Part of a small language model's weights: vocabulary 8036.
Each number is 500 + 50 x the weight over the matrix's rms, rounded and kept within 0 to 999. Layers, rows and columns count from 0. Numbers have three digits each.

# down: layer 2 MLP down (transposed), 768x192, rms 0.125, rows 475-494, columns 0-63
# up: layer 2 MLP up, 768x192, rms 0.126, rows 476-495, columns 0-63
down475:482515569557551429548508581525465495513580495551511478543611511412485491399581481437556462467496437535491563494474422491609539548526439483562491473557538419455458400499550566504573506499367546
up476:496445467559476426551542408503513422463445599541464355505472482552471488579475561459497379539384441457507417426562534367458499474621496492440588528503506597550396520467483452550550502477456525
down476:575508500570556428472417449533598551512558449570510499547446613582440543452547454556446480618442509478404466511422456450503500519627410485571510504477593524535449441568581518557471418555476459
up477:516457484457589414418493556465414546510490518521422439502504449520580445572553477493595548461461503451536515573418470546591597511566419560525496552502549484614512497416565420496519548476507480
down477:477461603500503486550482541439489486543545562469442530506619566461533454475454461475458449476548488544630424525555556486459452506484475515465511558482472506464473436501509446601466542518578458
up478:488502507566539583491455450522581446484584487543530497445480481385468415508511443442472452488479491562496448540500555523548492466470543484542563508569536474496489520506526419558415566469516412
down478:530500480470480445455530493549450463506506487443482488521593597546474473447510458458504507494524532465479548475525496534540509556520473561476498489461386583396556452467463457518529433463518541
up479:540491551589490525513381404409559472491490529568401509537410399482557524491466518451435492520583451510471452464499525459402479608432451498497516379542492495549517484457458571506505547552503532
down479:541500414527488542508593468431438454513469493445466517419494510438423511463531555489485472491502500494496470424499419587501541536549574503538456440512551542539584422454412575510494540491404525
up480:519530559612521654437387475469557514503520532491542497476462446512515519573543423480574435651503543449550486499476467418501577544585461490541501522546518494570473522459548440446527512574472507
down480:490549464512472635509460558483432481489517504459577425512480539465526470438531441565541541528456532581502505502477469442481440382556439538476540561491445470545578526432478538448552473445516490
up481:513542515538424543488442552514388464496538574435516524507482430452413463520538431480510427513491520454534543487507347493446475444581496521551594482559504517545542573534526473603558463476553436
down481:515431558534466576545578461493406539447467504524452495495519453472483452475444429496555413473489472520467535499471610430483545541574522558463528526492503587497451486530507612509576553422415499
up482:534569556501491463519559481413578469480447582404516494520472421527513475516461510494474517468557597455499450467536563506585436493532473558502574546456515489502528565421509535500378523485455480
down482:567635387472505446557457471360564496531482507420610579511594526431518490542468515449513507607471459595456547506507595530458413552476457475404513576486491453468536488427518542516527625426546445
up483:461574511464440551439526558596510522580415468433494545412509531560523411616548465446550538479542488468465580509529419492590508639509534569580562471511473473486487599416455460470533520461483425
down483:529503509357451458566445472391479435399479504550522449407406478486476553507491616464532478521550490504523491498428414506529525471538599570533583486474504457588537476467545497502523550439470422
up484:434600470528491476483562533430514502436504588431637495415550440441541566521513405492480526504449630507410488501559453558531509527484624498539526513605449484564473584515497529493534500479565492
down484:555600480469528532499440480448491550535456476460568566449480472530530496417509491620419529500412563565475554538548528529519576589451486404575524512492540526523503400495528435521451536472540543
up485:571516489443446455465467545534520456515462496517608472535471582542512572509469604443509451530519476493563507453486535555367516499561499489502574392469465535549547454495535472457449515588533529
down485:477563491424462538544571505498457484451529466585490456507560588509483485571402502516423502456516425449400546507504487477508474519484481535439445530471524478428538481493559501493593558493545538
up486:565497539462349522499535548451522501447443515560530484444536618565514505539417488473536460413463591497443444479482491526484563542480432476503550489482518488433470558543509583644522431500535566
down486:516490491464493533453462546526503485547504413571614530501470552480555456531395541438391556523435615581478338349573522517499443498391460478527505533426461473456456439542483530482523423492544527
up487:533450420519388562446462480544450462549416522409508442532516544535452465514539462455568554429486536501539539505482441455604490424521427533419526539553465480460498524542540451526450433536578418
down487:486591499527478497533536479541468462545501486614415506546555417505513453520590517502435464506562451547528478483476596498557510419510579450493536535499417522551524597485501572433448509453496481
up488:533615585567437501539487526494583547467500575486427584502393542461541481523523451443542477523524575579496499503573496457480570412542512570537516515527453485491484437443477535575504547557508484
down488:461522537551505495538556503496505441452449549541529518399527387499505534527525468427543471489469556586606452575525455558555554436502549545472459540458410552467406496530464513504498423574448484
up489:512530547500443542481445538487550414508545496489520537447451576483489488451566551500439510520447504557446534468441529465548474456508523559486521561560508482464509537537461392583545472515545562
down489:514528438396490467558407478474436511413545451439487536551429456459435555585487511497666555494608482488526510571538502593525497509490519523523481489573512475427497478560467495493396468541510498
up490:528515518534482463510527450583557555433433475482604485445530415417479492557522556498468593489568485447528389533499454521505437472392472480542495572548589562521468503506583557496515496481574619
down490:442444424498511545490524500502464488532425626453495369479491499454532516450455508451503527487484518463539478479518434548497458524484449455524559605465502520486492518497491466559546518537529472
up491:515601523532444543514545461549549420483475546416579515558541499571477571499615452503543459438492450581499469405510453497509507534529408457459475507573521432491524472501516519490511551528482507
down491:509472699380441515500652557483526532449404497516498445539428528494574477455485497568545482518542457499477537617476462464475572508433544544562578511550503493526386431538499527508497511492495471
up492:547552464460491527486617550495531503517498447469518481497569508483517462488469343533440492555445505573414456616577474458543523515513552496533563594493563506477444470538483442537460478503468486
down492:484542493503593541550483484536473450565479444469447545495459551423570457424486435476496422577496485523504527471517454550467490476578470446577487426562565512513462491411338397552609497497476501
up493:558527505569418544520432427441619500415570514509530490476516426449545530507492415475516404579479494404499521450488503462514438553559496500517401502507571533444468585416519506494579450587504504
down493:452515471512485485502403450458564528389564611562453557555473402465507459491442493564449525592459457405419472550547486571510400562470473531480475543490607462453428579484513497524633504594542515
up494:493548522540426489411454469567475509516474435552510524551538499572450491430485506497417467480503490457427466472500500506585509476492428543523554431504530456409567512517478466571577449600510500
down494:486399559439523529449470483512459447603398486521428469453480561511513477450512488491543569508412485584534544441467488476510452464465507513500523479461489526662488531469584510550559499483486465
up495:539604493544476466457518535423529523585459490538456511590550509502443566481541505505498499482419512529437456541527509471523513573523500537548533509470505344385530494535538430537471458441526550